config = dict(
    num_hidden_layers=8,
    hidden_size=512,
    num_attention_heads=8,
    num_key_value_heads=8,
    head_dim=64,
    intermediate_size=1024,
    vocab_size=8192,
    hidden_act='geglu',
    norm='rmsnorm',
    norm_place='pre',
    norm_eps=1e-05,
    positions='rope',
    rope_theta=10000.0,
    rope_fraction=1.0,
    qk_norm=False,
    attn_scale=0.125,
    bias='none',
    tie_word_embeddings=True,
    parallel_block=False,
    init='orth',
    init_std_qkv=0.0203,
    init_std_o=0.0,
    init_std_up=0.0203,
    init_std_down=0.0,
    optimizer='muon_variant',
    learning_rate=0.0072,
    lr_mult_o=1.5,
    beta1=0.9,
    lr_head=0.00595,
    max_grad_norm=0.5,
    warmup_steps=200,
    schedule='wsd',
    decay_fraction=1.0,
    decay_shape='pow',
    final_lr_fraction=0.0,
    batch_tokens=65536,
    max_seq_len=512,
    doc_mask=False,
    train_tokens=431100000,
    max_steps=6579,
    dataset='wikipedia_en',
)
Each number is 200 + 20 x the weight over its row's rms, rounded and kept within 0 to 999. Layers, rows and columns count from 0. The size before them is the row's rms in percent of the matrix's.

# layer 5 attention query, 512x512, rms 0.0319, rows 186-240, columns 256-383
143,204,220,217,218,206,208,238,232,204,207,223,207,192,172,260,169,186,183,219,199,218,178,211,216,214,188,204,167,188,202,180,189,191,242,206,212,194,178,195,223,213,177,188,178,224,159,175,213,214,208,184,182,162,189,230,177,229,200,204,190,215,191,217,218,225,200,221,177,188,173,154,167,187,199,185,229,191,177,176,194,209,203,222,205,181,133,209,209,216,199,187,205,203,184,225,201,198,235,214,198,207,169,207,229,252,187,193,183,206,204,177,213,140,226,179,200,194,196,178,210,205,231,190,234,217,223,198,207
144,198,188,188,183,201,206,173,191,195,222,213,199,179,176,235,191,157,179,211,171,185,202,215,203,195,234,195,234,197,177,183,195,214,209,206,174,174,172,176,180,243,192,213,183,207,189,207,227,178,202,204,190,184,225,168,199,185,202,182,227,218,155,211,157,178,199,210,209,228,214,215,187,174,238,187,184,184,205,199,246,181,208,213,170,176,262,215,194,212,199,197,219,177,208,217,162,208,217,194,167,195,177,217,223,205,172,224,244,238,209,181,197,175,228,191,217,231,193,171,207,257,166,227,178,190,215,226,177
151,206,188,176,182,200,208,198,143,165,222,224,215,179,216,176,192,225,217,215,186,195,211,185,199,207,177,205,217,192,228,197,202,193,176,191,204,221,181,172,176,221,174,200,207,193,173,202,201,189,218,202,186,202,166,158,205,218,207,216,218,203,242,224,187,168,182,198,193,204,209,201,202,186,187,195,226,151,228,209,171,170,188,209,231,197,186,208,189,195,182,178,202,200,212,207,158,182,248,215,219,206,202,192,214,178,226,198,248,213,176,188,181,195,199,167,202,166,181,200,207,234,191,215,201,185,211,229,187
148,184,213,200,135,203,192,228,207,192,202,194,216,209,204,205,212,228,224,198,212,199,197,229,183,193,226,190,201,229,195,196,177,176,193,204,219,205,175,195,185,184,228,173,228,184,191,181,222,207,184,210,182,223,212,230,203,153,202,203,190,174,180,196,166,216,211,193,151,206,223,218,181,224,193,187,177,172,188,208,150,187,196,184,233,212,175,218,199,223,202,179,252,153,192,170,224,199,213,205,208,201,170,204,220,213,199,215,200,197,173,206,207,201,173,205,204,201,184,209,227,189,204,218,207,179,190,197,190
153,171,186,161,215,173,184,223,195,221,208,193,206,197,212,229,199,228,187,182,229,183,202,220,195,214,215,177,216,193,197,200,222,175,181,243,179,170,191,187,242,166,198,176,202,182,185,208,210,215,233,206,200,239,189,184,196,217,225,200,179,196,214,163,217,192,208,189,224,172,220,193,206,182,186,233,211,204,209,201,203,202,208,188,206,207,195,170,202,220,214,197,189,198,210,193,186,196,183,205,207,228,219,148,209,199,197,222,246,226,189,211,221,186,193,183,212,195,209,199,208,188,192,205,198,208,212,193,210
138,220,200,220,208,235,223,216,229,158,180,216,231,214,210,138,199,216,195,191,187,208,235,246,211,223,200,182,207,193,235,189,179,217,208,168,207,175,197,197,196,237,207,248,189,177,194,191,209,196,207,232,225,171,217,184,197,213,212,190,211,170,203,207,215,208,210,191,214,218,185,213,180,175,198,190,188,189,220,227,161,180,209,181,203,202,211,184,196,211,214,152,180,215,209,178,206,167,188,181,218,187,188,223,224,147,171,181,189,188,198,187,185,174,221,205,187,230,215,199,220,183,218,210,190,217,196,202,188
101,200,173,221,227,209,187,165,184,186,168,181,224,195,207,211,203,196,235,212,190,202,199,224,163,193,183,219,194,175,202,184,200,209,254,224,226,222,192,172,201,165,209,207,185,202,214,189,211,219,204,179,207,205,153,194,179,219,255,191,209,221,192,174,193,170,173,209,182,234,180,207,182,235,199,155,215,185,182,175,220,200,231,208,190,216,211,195,213,166,218,180,203,243,190,212,216,237,187,195,179,200,192,202,203,221,194,163,179,201,205,162,215,187,177,242,212,204,218,161,188,190,183,162,163,214,200,199,193
096,209,156,243,192,200,233,181,176,192,181,219,194,160,185,205,183,194,195,220,216,234,165,205,217,217,207,183,203,222,214,207,212,218,187,214,199,180,190,209,211,224,184,207,158,179,197,222,175,220,187,196,202,201,216,192,179,178,195,173,186,218,189,239,187,209,185,222,194,215,232,239,208,219,212,213,167,191,247,207,219,178,219,186,204,233,228,218,162,206,213,183,182,191,221,194,222,210,175,187,182,207,216,200,226,217,173,207,166,175,194,177,224,171,219,229,221,193,193,191,174,200,190,219,233,185,192,200,188
101,202,201,185,215,213,215,204,188,211,178,221,204,234,209,220,212,192,194,211,201,188,199,203,210,226,190,167,202,178,206,212,208,211,156,202,182,220,172,226,209,219,213,184,163,176,189,241,154,213,181,262,180,179,192,183,201,200,198,183,183,206,200,215,203,184,195,188,234,191,201,220,222,193,183,169,188,245,220,192,190,209,152,191,162,230,175,237,207,236,207,260,209,212,188,197,217,213,188,174,161,200,183,179,235,187,233,233,202,171,217,216,185,202,213,173,196,189,203,223,144,215,189,191,213,180,187,204,206
091,177,222,209,217,201,203,191,178,213,206,213,184,166,178,202,176,201,207,200,218,176,209,209,203,195,211,233,205,209,153,208,184,176,186,188,196,180,225,178,178,219,202,194,197,215,209,171,236,195,214,175,214,212,217,179,202,209,203,200,197,190,223,192,178,232,202,202,213,205,170,179,197,194,192,194,197,188,179,164,221,207,206,171,190,214,223,200,218,183,232,231,204,220,222,175,192,199,200,202,176,209,188,178,198,223,219,188,178,218,211,198,202,190,209,202,249,170,192,184,206,228,188,178,190,191,182,212,208
094,199,210,185,188,202,252,216,184,203,207,188,185,203,201,183,217,224,238,246,192,192,191,227,226,187,162,214,155,212,174,214,185,195,207,169,227,201,205,245,196,197,170,187,174,228,204,187,219,196,183,223,184,170,229,196,188,182,203,218,221,212,169,203,226,218,188,202,189,200,190,185,195,169,182,210,182,197,187,197,173,184,214,205,203,251,238,196,222,208,228,176,215,191,235,209,241,205,203,206,203,189,172,173,206,166,183,192,202,209,223,200,216,208,201,218,235,213,168,196,180,211,158,203,184,199,193,193,176
101,171,202,212,177,213,199,220,191,211,203,187,210,184,178,158,196,225,216,238,177,204,187,207,215,211,229,167,204,205,201,196,198,202,207,223,210,200,247,202,205,231,200,239,214,202,232,203,219,198,205,208,236,222,206,191,148,184,231,242,207,188,194,232,244,185,201,170,190,207,196,235,212,208,166,247,213,222,194,172,213,214,208,180,187,214,190,181,200,239,181,177,205,193,218,196,223,191,185,221,207,187,222,198,221,179,182,223,202,183,182,154,146,209,204,214,191,186,232,215,219,190,192,217,189,203,225,198,201
101,188,208,182,166,223,198,210,183,223,223,228,197,216,229,240,193,209,177,220,195,188,170,213,213,231,157,231,182,235,213,189,188,199,194,162,215,190,203,191,241,206,195,188,199,184,189,206,179,189,169,208,172,190,186,189,197,227,158,195,189,209,189,186,177,187,170,207,205,227,182,190,198,216,204,195,199,164,175,198,191,185,215,176,187,245,174,218,154,188,237,188,229,223,236,189,200,228,224,221,200,187,175,207,224,199,206,200,222,180,205,182,205,205,195,194,191,185,189,199,218,151,179,208,206,194,198,182,214
096,180,201,217,188,217,209,213,188,230,166,194,196,191,205,222,186,196,204,181,185,175,205,201,189,226,212,178,206,182,199,161,229,195,209,176,194,195,234,194,186,199,222,177,194,200,204,205,195,196,211,186,215,199,210,207,173,208,242,198,218,203,189,217,202,183,196,224,182,206,216,192,202,181,211,175,191,184,223,234,217,231,208,200,200,196,174,206,226,225,204,190,185,167,183,196,200,190,207,163,196,192,188,173,178,185,187,204,204,217,180,173,168,216,178,223,236,181,222,240,206,242,160,195,186,191,179,243,213
100,219,179,207,187,202,196,205,174,189,197,178,223,178,205,180,177,187,181,163,156,226,181,207,252,161,148,186,213,234,203,181,202,208,253,255,188,197,234,183,184,232,185,209,197,192,188,178,175,206,193,189,200,228,179,208,196,186,216,218,255,205,174,229,246,188,166,228,218,201,193,163,200,221,191,199,205,209,209,172,202,184,209,208,184,205,188,197,191,223,203,158,221,203,184,203,186,220,212,213,195,205,199,187,215,199,186,183,222,176,199,208,218,195,196,232,214,199,232,224,159,193,212,187,190,227,158,217,187
094,203,221,213,198,200,251,163,213,216,201,177,224,220,198,203,215,186,237,177,224,207,215,176,194,225,199,196,205,177,219,213,181,182,196,210,190,216,211,220,181,187,219,211,191,196,225,181,220,220,178,212,206,201,189,190,251,186,208,183,172,207,223,205,255,192,193,177,218,203,205,205,175,208,178,198,215,173,178,215,201,177,220,209,199,174,200,202,213,195,193,207,198,197,189,148,241,212,169,218,186,176,207,208,166,216,197,174,213,197,185,160,206,230,205,205,209,172,218,201,213,223,185,177,207,213,225,192,212
094,170,226,206,183,191,229,147,189,226,199,181,205,164,208,202,194,196,204,196,233,204,197,224,159,219,204,181,199,201,165,245,170,222,192,224,210,215,194,190,195,185,176,254,187,202,250,196,205,209,206,236,214,199,200,219,197,176,183,208,233,218,187,194,208,228,180,174,218,181,189,214,202,196,213,207,218,207,223,169,231,194,174,195,163,169,206,171,211,226,196,193,181,199,233,226,221,192,211,239,173,195,185,242,202,177,179,185,203,197,213,200,211,178,185,207,207,207,178,203,206,180,180,196,176,209,170,162,206
099,223,217,183,202,204,211,219,179,217,225,200,206,216,256,213,211,222,213,179,169,177,167,181,188,216,224,218,192,231,151,219,196,198,179,196,207,184,235,184,187,202,188,237,188,235,204,199,203,207,209,210,195,203,217,227,181,191,140,212,188,208,192,227,204,199,213,218,212,172,194,218,221,176,182,216,213,183,220,170,163,202,167,196,191,216,189,177,204,245,155,198,215,182,216,214,180,162,156,206,199,163,198,168,187,179,221,197,201,207,204,200,148,188,204,198,181,186,174,238,210,208,201,213,206,187,222,205,217
100,191,160,258,200,186,204,200,191,197,208,200,184,196,191,185,207,176,216,189,164,195,160,189,192,225,205,151,187,217,184,192,205,186,201,208,229,199,222,197,199,202,236,184,190,207,198,209,183,184,189,180,203,225,216,214,212,185,222,210,200,208,205,217,172,197,184,218,190,163,228,181,178,180,176,230,199,225,182,188,185,209,182,214,178,182,234,191,241,182,169,189,198,195,217,212,230,185,198,195,222,212,190,196,205,221,216,192,202,194,244,194,212,212,171,217,192,201,176,254,203,195,190,167,219,218,192,192,193
098,200,192,166,214,205,203,242,197,191,207,153,215,206,177,166,208,193,135,202,211,182,197,187,209,210,193,223,187,217,189,217,154,186,190,178,193,190,209,213,172,172,167,171,208,206,179,185,201,212,169,200,208,202,197,221,204,211,154,197,164,199,200,227,214,204,248,196,231,184,223,246,178,171,205,187,227,188,188,178,230,218,193,215,178,217,197,216,191,219,215,196,242,203,213,177,180,221,214,214,178,172,212,224,222,146,190,225,191,185,165,207,252,207,229,194,189,195,170,190,200,215,232,213,210,203,139,173,171
097,222,199,221,167,172,174,206,174,168,173,204,230,150,219,203,188,166,201,237,217,187,203,208,202,177,199,200,189,220,233,190,236,217,171,214,214,212,212,207,185,206,217,189,189,175,213,207,176,200,184,195,206,205,196,225,195,216,247,203,182,196,200,176,197,206,170,204,170,194,208,193,219,212,181,216,187,201,185,223,184,207,235,207,197,165,194,207,214,230,212,195,193,203,173,185,228,188,237,200,148,219,213,206,165,253,188,219,205,201,192,211,233,179,198,188,183,215,193,213,201,174,181,158,217,210,233,230,187
103,166,189,228,221,190,208,195,198,201,242,190,226,228,192,197,209,209,191,241,202,225,162,208,202,208,232,183,201,204,189,195,195,171,195,174,176,212,211,221,204,198,158,213,200,235,193,248,185,197,193,239,216,200,200,218,201,179,224,210,196,183,227,221,256,139,220,226,226,225,201,190,222,211,208,223,237,189,229,198,200,223,192,207,224,117,224,218,210,198,178,233,181,207,211,148,215,181,198,194,234,200,165,164,211,206,220,236,193,230,177,206,197,181,192,193,174,168,173,234,189,187,172,211,189,219,175,176,212
100,168,239,189,208,186,209,159,217,153,233,178,204,230,216,210,191,180,163,207,196,141,154,238,216,203,214,190,180,197,174,207,215,213,192,184,206,210,189,191,195,183,202,175,180,231,186,153,203,188,193,188,211,229,202,211,231,188,176,211,229,222,217,172,198,242,208,190,206,178,179,219,172,197,185,218,194,179,199,182,187,207,211,190,250,184,223,201,177,217,170,217,202,201,203,216,242,186,211,183,189,198,194,194,237,191,150,192,206,191,230,167,197,200,228,232,230,223,172,205,164,213,223,173,213,212,187,210,190
094,196,203,207,208,177,210,187,182,214,206,219,204,236,203,183,192,229,212,195,186,187,181,206,180,205,217,185,228,188,191,192,216,202,216,181,217,160,240,215,207,173,194,221,179,200,193,165,186,243,164,214,208,188,236,201,199,193,187,187,195,225,234,188,172,210,230,208,207,221,169,239,165,211,183,215,189,160,206,182,214,197,193,208,185,222,178,190,220,152,194,163,196,187,203,184,187,239,188,216,175,183,189,191,215,214,205,207,216,233,232,201,168,173,196,193,172,162,176,232,200,214,247,182,166,198,243,156,215
096,189,197,210,177,225,186,219,182,224,192,181,202,208,177,218,211,236,175,199,174,199,197,178,200,191,206,208,220,180,169,205,219,208,216,212,227,229,169,171,191,225,204,221,214,205,191,224,251,167,223,179,223,207,198,198,224,172,225,222,178,177,206,196,205,201,202,205,209,239,200,211,208,195,210,211,202,206,196,200,232,210,188,198,211,197,219,197,231,226,177,220,203,185,207,226,197,181,199,209,198,188,223,229,198,210,204,224,166,204,152,251,195,183,217,223,230,186,224,223,191,174,207,221,215,216,197,225,241
102,186,204,206,192,204,194,187,216,218,199,230,197,219,219,187,171,192,187,170,186,182,210,203,204,219,210,213,207,200,224,201,166,191,223,202,226,204,197,207,200,220,192,242,219,217,199,232,178,227,184,224,210,203,195,206,212,172,205,168,174,221,222,190,179,215,184,204,233,199,224,191,215,189,206,202,208,225,193,203,234,200,199,153,177,186,205,214,211,203,198,227,177,194,196,185,221,196,198,231,170,172,204,266,209,173,169,191,191,183,240,179,231,221,230,190,214,242,186,178,177,205,222,203,214,209,175,215,168
101,196,164,205,229,198,208,208,224,209,189,196,180,180,178,204,215,173,200,230,234,204,209,225,199,239,215,192,191,195,145,229,179,209,182,217,233,196,217,213,157,188,205,197,200,209,176,189,192,173,242,190,163,174,149,224,203,205,186,216,160,176,215,184,230,213,193,188,175,206,208,194,230,186,198,198,201,190,221,170,211,208,187,184,199,164,206,208,183,215,209,186,189,184,215,195,186,171,163,196,199,189,192,216,235,222,144,190,186,150,183,191,167,197,215,180,273,215,152,201,224,225,194,176,201,225,192,180,219
099,190,193,168,176,205,195,227,207,161,179,185,194,176,205,192,193,200,193,166,191,157,186,179,218,213,182,203,194,190,199,184,216,196,185,219,188,216,174,183,212,186,185,203,230,185,197,191,205,226,208,181,191,195,194,183,212,207,192,207,165,225,215,176,178,185,188,206,223,190,188,234,211,173,211,222,191,225,214,203,229,215,219,190,185,219,198,195,210,205,197,201,204,201,175,173,210,230,176,181,214,184,190,188,203,193,179,225,172,183,219,198,196,173,190,184,158,239,157,184,173,221,210,196,226,175,169,191,236
103,225,203,194,190,168,224,153,224,207,197,215,206,206,202,228,196,186,195,183,193,222,199,176,197,201,227,197,243,177,227,193,195,203,231,204,205,184,185,178,218,178,206,201,226,210,201,216,193,232,191,210,206,197,147,220,192,170,176,223,171,153,198,198,171,204,190,192,196,173,173,218,203,212,198,193,190,205,199,202,221,190,229,228,226,195,190,195,220,156,216,217,193,202,185,202,172,186,186,196,175,219,187,191,201,186,203,176,218,197,235,195,178,192,162,153,200,206,210,187,195,208,217,192,217,226,239,214,207
108,211,226,221,203,205,220,195,175,201,197,204,210,209,225,206,215,228,160,184,194,174,222,233,213,205,187,222,223,228,178,217,154,206,208,205,188,182,179,210,193,174,174,131,200,189,209,188,181,177,202,185,227,193,207,151,170,195,197,184,198,178,214,171,198,213,181,173,201,186,207,203,220,200,197,197,189,187,203,176,179,203,225,184,227,205,228,177,207,189,193,226,207,232,188,211,190,194,204,209,198,206,224,204,248,221,220,199,237,184,184,197,181,233,179,219,213,189,172,193,202,174,184,223,213,190,171,192,165
105,210,215,221,161,193,176,201,219,178,195,183,188,161,170,194,199,180,226,184,204,214,200,158,161,163,204,197,193,164,220,186,237,209,150,196,221,202,171,185,211,196,194,223,199,216,190,180,210,179,170,204,231,189,203,195,204,233,173,225,221,201,192,191,215,176,177,154,178,220,223,214,186,246,177,171,203,179,222,208,207,209,222,218,190,214,203,225,209,201,192,179,191,189,163,177,228,193,201,174,187,203,205,182,222,240,195,206,201,194,160,210,197,203,203,229,173,219,188,206,223,193,195,163,236,231,223,216,203
101,210,242,203,182,210,222,239,213,197,209,179,220,204,186,208,219,225,190,222,181,226,195,206,197,197,214,201,215,204,207,176,210,183,217,198,231,209,181,219,162,206,230,198,218,227,175,215,186,202,214,188,214,198,200,186,188,155,204,213,202,175,198,216,164,185,157,235,187,191,217,175,190,199,184,192,201,190,206,204,202,202,208,225,257,181,247,206,169,229,213,199,204,176,210,198,217,185,212,205,214,199,235,196,198,209,139,207,198,180,197,217,199,194,159,192,232,153,189,207,169,177,184,168,193,223,209,231,225
100,200,214,160,196,197,163,216,207,164,178,213,204,170,191,178,193,207,191,216,232,236,212,220,207,211,247,230,219,207,197,212,206,218,205,198,182,208,187,200,188,209,192,224,163,188,206,167,217,228,221,209,211,169,180,182,211,213,211,209,220,205,197,176,229,207,166,162,198,210,236,199,214,206,204,167,200,221,221,205,199,160,204,186,175,236,192,215,201,176,258,211,193,215,168,209,199,209,194,198,206,218,216,206,239,150,202,197,187,221,150,165,211,244,234,174,187,195,211,208,211,226,223,208,242,216,183,220,201
094,205,178,211,217,173,206,185,202,180,199,207,190,207,207,196,178,236,183,176,188,216,205,208,207,188,152,253,204,167,165,213,217,201,217,196,184,204,195,186,210,171,191,114,183,186,187,182,179,186,182,199,227,172,232,193,219,225,207,196,194,196,200,162,217,183,189,190,203,231,196,190,220,231,212,169,193,189,196,178,208,196,218,214,147,190,186,201,175,221,181,224,180,199,196,187,189,237,197,215,219,227,245,221,253,206,200,210,215,199,198,157,223,215,229,189,203,217,219,176,229,188,210,217,173,220,224,207,148
098,221,202,181,191,197,183,214,229,214,230,157,180,194,230,202,233,220,164,195,218,220,182,186,204,208,213,199,239,181,220,206,170,170,212,174,185,241,198,195,223,199,169,220,213,201,224,164,195,193,195,196,235,169,183,182,197,195,205,199,219,192,214,213,177,182,170,201,216,205,176,166,188,210,207,175,165,227,213,206,198,210,202,218,149,163,180,215,166,200,181,208,180,196,195,174,209,249,202,211,221,172,189,211,228,210,211,215,206,220,210,173,220,203,199,197,215,169,192,203,172,166,209,193,172,223,208,219,175
101,175,160,210,203,243,237,228,212,198,170,227,213,188,186,193,171,193,184,215,149,186,195,187,219,240,192,216,197,194,193,190,191,203,204,190,200,213,187,176,194,166,209,184,196,176,229,191,207,214,219,228,177,188,172,217,165,207,177,172,198,214,180,181,240,186,183,218,221,216,186,189,192,190,227,204,218,225,226,179,216,204,204,212,206,188,220,213,206,219,210,222,221,199,208,207,237,188,212,232,214,204,189,219,203,188,216,195,187,224,185,209,200,202,208,179,204,206,214,184,211,192,229,186,189,191,233,194,172
107,206,215,191,186,231,177,193,190,182,178,178,230,185,167,210,192,164,216,173,208,238,231,200,191,226,180,219,190,227,186,246,228,198,188,200,221,202,194,193,172,187,195,200,173,204,207,202,185,225,203,209,192,197,207,214,163,190,199,205,202,224,193,169,211,148,190,217,203,164,225,158,218,223,210,214,201,198,189,221,214,175,233,234,187,205,175,184,209,205,195,202,196,215,207,218,213,193,187,208,227,183,213,161,237,178,192,211,193,197,197,188,196,200,191,210,240,186,201,204,190,197,191,187,174,207,217,166,247
108,207,202,182,206,206,229,193,215,243,214,173,173,196,187,167,227,179,186,186,211,223,232,182,213,185,200,201,195,177,199,198,223,219,200,170,221,191,214,197,212,178,178,200,184,206,231,187,223,201,203,186,219,195,208,204,200,205,176,202,202,229,224,192,249,219,207,198,210,233,195,194,253,199,200,202,222,234,183,184,227,202,200,177,221,223,178,180,208,209,218,232,220,225,198,196,173,191,219,224,214,202,203,204,205,195,195,228,210,232,171,162,206,213,227,206,206,232,203,193,179,210,220,220,236,192,171,200,184
092,201,219,207,202,188,214,202,194,152,157,216,193,211,207,176,177,212,209,189,201,192,186,202,216,173,199,232,204,220,196,204,196,193,208,185,189,188,238,223,175,221,254,217,174,212,223,173,201,215,204,216,195,193,237,189,206,205,202,195,212,161,216,182,225,191,243,243,226,239,224,198,196,216,204,175,167,245,169,166,200,139,180,185,203,172,182,186,184,173,196,196,207,208,193,175,156,204,212,207,200,222,173,194,204,212,193,192,202,230,185,221,204,214,183,202,181,163,204,187,223,198,167,177,203,151,178,208,206
102,207,201,236,216,193,219,217,198,168,163,181,183,219,204,212,200,214,237,187,194,207,204,214,203,227,198,222,178,199,166,215,191,178,218,194,193,215,202,158,178,203,187,212,209,207,199,216,170,184,221,191,153,187,177,217,201,187,197,185,202,197,226,202,200,210,200,196,195,184,215,202,202,201,190,203,201,187,190,170,228,187,177,207,215,209,196,222,213,171,160,231,234,203,189,209,174,199,197,220,188,222,219,239,201,198,206,226,177,216,201,205,201,197,209,169,217,214,217,206,187,206,185,188,217,224,231,216,171
102,198,205,219,158,203,207,183,179,199,167,214,190,203,220,179,203,191,206,221,184,176,169,188,207,200,193,185,197,184,219,193,157,201,216,198,209,211,189,217,211,215,200,181,254,199,184,154,178,164,191,199,185,212,188,195,211,206,209,195,208,199,227,211,191,180,238,193,197,156,184,221,198,223,220,181,225,186,188,210,205,174,181,179,213,223,203,195,169,171,218,154,208,178,179,217,184,220,203,223,199,207,179,222,216,169,204,170,160,178,230,223,187,232,193,208,202,194,178,230,178,227,218,218,184,181,217,207,204
107,217,206,143,216,164,187,165,210,208,224,206,191,203,191,196,175,223,215,204,195,200,222,168,213,240,199,215,189,163,227,204,227,196,179,210,218,195,187,211,226,203,227,187,225,199,201,187,195,229,194,161,213,181,245,210,235,223,206,210,210,165,193,194,223,185,190,167,161,252,217,195,200,277,155,198,198,210,226,217,164,218,218,186,213,173,225,208,228,171,221,218,195,210,260,213,189,195,202,215,203,214,192,157,204,244,232,187,223,173,175,228,249,225,176,188,191,190,223,202,158,214,205,187,218,228,220,232,198
110,195,153,189,197,220,216,181,221,226,186,212,172,197,182,188,188,217,224,220,239,186,212,216,216,197,188,212,174,211,213,182,215,208,246,192,195,203,201,189,209,187,174,183,200,201,209,162,213,199,192,187,200,182,209,146,202,161,204,185,190,234,218,216,213,191,197,190,211,222,197,208,200,239,165,198,196,209,212,181,193,192,177,201,215,188,202,206,211,184,166,176,225,196,195,203,196,198,205,187,196,223,193,189,190,190,204,186,199,163,196,179,197,206,156,225,186,199,185,208,158,187,173,187,205,150,220,191,183
111,221,194,209,198,205,202,197,214,191,226,186,192,190,192,182,193,220,215,193,197,216,170,202,198,187,194,210,196,194,214,225,202,174,185,181,185,211,151,178,235,190,215,184,188,204,228,193,215,182,199,193,176,224,238,202,180,181,232,160,186,207,215,204,232,216,202,206,209,220,191,183,195,189,180,214,185,208,193,201,181,196,227,202,197,225,199,198,195,187,218,176,191,213,172,220,200,213,226,224,239,197,207,210,204,235,191,201,201,223,219,161,219,204,192,206,153,203,168,204,238,216,224,178,256,202,213,206,220
104,171,204,221,196,192,225,186,213,180,202,200,211,160,201,225,206,174,195,215,182,172,215,222,199,208,217,179,175,158,236,184,214,196,181,172,212,172,218,155,204,199,199,231,206,215,202,219,173,203,208,177,190,209,223,202,194,194,236,213,202,159,163,194,225,195,195,207,195,221,234,232,237,196,226,161,215,208,205,201,201,184,203,172,176,204,202,212,201,152,200,210,226,207,214,222,208,181,206,206,237,206,184,195,197,215,198,207,177,201,191,190,214,160,182,196,181,215,214,190,191,223,219,192,204,223,204,220,211
112,219,231,189,197,219,198,172,190,176,197,232,229,217,181,221,200,162,155,223,202,201,181,192,204,177,197,185,229,193,179,199,173,195,204,167,217,206,173,195,182,215,160,215,213,201,206,180,189,192,222,226,171,182,193,201,212,212,184,184,229,193,213,198,181,182,188,178,223,180,187,228,185,194,213,196,234,171,216,210,175,176,252,200,224,209,185,180,172,174,194,180,219,238,183,207,177,197,185,173,229,188,173,195,214,178,177,224,236,213,169,194,236,199,206,167,147,198,200,172,179,181,173,212,203,200,204,220,178
118,225,178,189,230,217,165,210,183,201,214,175,192,188,203,209,210,217,238,190,206,202,178,210,171,241,221,202,202,197,216,203,202,216,225,201,208,181,169,206,177,202,180,207,199,201,169,217,207,213,212,175,201,174,192,187,213,188,207,198,184,185,201,167,208,192,185,247,216,230,206,176,181,200,181,188,206,208,179,224,239,203,167,147,152,190,199,231,227,203,164,198,173,211,146,205,175,169,189,228,213,195,201,186,198,207,204,192,169,219,171,192,234,222,202,208,196,187,199,244,165,204,195,206,223,207,164,217,235
108,185,213,200,222,221,232,190,187,224,214,227,196,223,208,193,186,205,211,222,212,204,219,198,203,212,156,180,183,202,147,185,173,156,191,184,184,162,168,175,188,206,165,217,195,202,195,180,198,198,187,202,204,213,191,233,171,202,153,215,224,216,191,201,172,220,223,221,190,211,195,194,229,183,156,199,223,177,201,218,221,170,214,183,193,227,187,215,226,264,213,242,201,198,209,175,195,189,203,198,204,215,243,195,201,198,174,199,215,200,196,217,183,211,198,212,138,218,206,219,208,200,210,184,233,214,182,162,178
108,176,193,175,202,175,213,191,240,162,205,207,185,184,187,197,181,166,186,146,183,196,216,165,197,253,201,248,205,161,177,192,218,192,188,191,223,225,212,212,197,217,187,158,202,231,147,180,241,198,213,217,197,168,217,192,204,203,175,200,169,181,174,160,182,194,221,166,229,190,215,183,206,228,211,176,218,214,214,155,222,227,182,185,178,171,159,196,200,215,197,204,205,207,199,214,186,167,231,248,234,179,193,234,191,225,219,176,228,206,204,194,204,217,223,175,179,179,178,225,201,205,248,191,212,192,182,192,190
107,238,170,178,222,159,177,206,200,173,207,189,208,190,168,189,198,201,194,186,166,205,188,220,189,219,178,192,177,221,164,203,211,199,204,225,191,188,182,223,204,193,181,216,206,238,184,196,178,198,257,220,205,180,199,209,210,226,177,217,221,237,211,174,213,213,198,156,201,168,223,219,183,205,212,204,188,201,210,203,204,239,174,233,218,159,205,198,242,184,210,195,214,204,235,195,214,179,179,201,205,178,195,207,201,214,202,184,190,249,227,192,232,188,244,196,167,156,207,206,179,197,211,180,186,216,210,202,245
109,217,220,179,167,222,194,182,227,197,214,220,198,183,216,225,192,216,201,215,201,216,231,176,186,230,175,218,210,188,213,173,200,226,214,207,195,199,182,224,161,188,215,227,209,198,204,215,223,178,190,216,170,172,208,197,191,189,204,227,179,191,194,171,252,187,173,202,214,181,235,195,209,187,221,231,209,189,188,210,219,200,244,198,192,229,224,240,181,216,201,202,189,208,191,214,194,186,214,209,196,184,191,203,172,185,199,230,188,173,194,173,184,251,211,184,191,211,186,222,183,168,195,176,169,205,195,177,183
121,186,190,218,192,181,219,185,215,197,179,185,193,249,216,212,205,182,164,210,217,193,177,217,215,219,240,197,212,235,190,208,195,219,191,201,188,178,234,190,180,215,181,221,196,181,202,186,193,189,213,243,175,215,183,217,214,205,215,219,205,170,185,171,173,240,238,181,175,228,221,212,208,178,212,200,195,227,200,215,221,214,201,206,195,235,222,220,206,218,172,164,222,216,208,240,186,224,180,198,210,199,165,192,188,203,200,212,172,199,163,248,218,221,202,173,209,193,196,190,222,229,198,194,198,208,207,203,213
113,227,220,217,214,224,209,185,234,214,173,194,178,198,213,192,203,189,195,190,214,208,193,179,214,201,185,219,192,217,177,240,204,206,173,246,202,218,191,213,207,222,216,183,240,183,212,209,237,185,166,182,197,163,196,182,196,217,184,215,229,149,189,236,216,202,211,208,211,211,187,159,196,191,235,210,195,178,165,195,223,204,180,215,230,188,222,212,166,198,179,221,217,202,215,187,194,191,198,187,154,198,206,184,202,218,198,172,218,181,195,220,194,208,206,210,209,221,194,205,188,215,176,198,189,176,214,193,193
112,239,196,185,218,206,203,171,178,231,213,213,228,214,174,217,226,190,201,176,221,203,185,177,180,214,182,230,220,156,207,207,217,167,181,215,199,174,225,230,231,196,212,186,230,226,218,197,177,223,203,244,196,202,234,182,192,192,217,208,166,188,217,208,184,187,196,199,203,168,183,202,192,198,222,229,216,191,218,186,221,195,197,209,152,190,209,167,192,249,201,212,196,196,178,182,201,227,192,216,187,205,164,182,188,232,179,189,192,240,163,221,219,205,204,187,201,201,175,201,191,188,167,217,172,180,205,246,200
107,183,224,171,196,207,169,202,205,210,206,201,174,186,174,183,203,214,197,227,205,214,183,235,161,227,196,240,189,215,220,199,201,207,202,196,164,158,226,208,204,210,193,210,212,171,192,208,209,214,213,211,199,180,204,192,249,190,179,186,183,205,215,151,201,202,204,219,158,226,237,201,181,190,211,178,198,237,206,194,174,197,212,188,199,238,183,171,200,206,218,219,218,210,182,219,185,194,181,184,211,181,190,207,182,196,189,226,191,260,192,201,209,187,203,175,169,177,175,204,199,182,210,238,176,216,192,164,226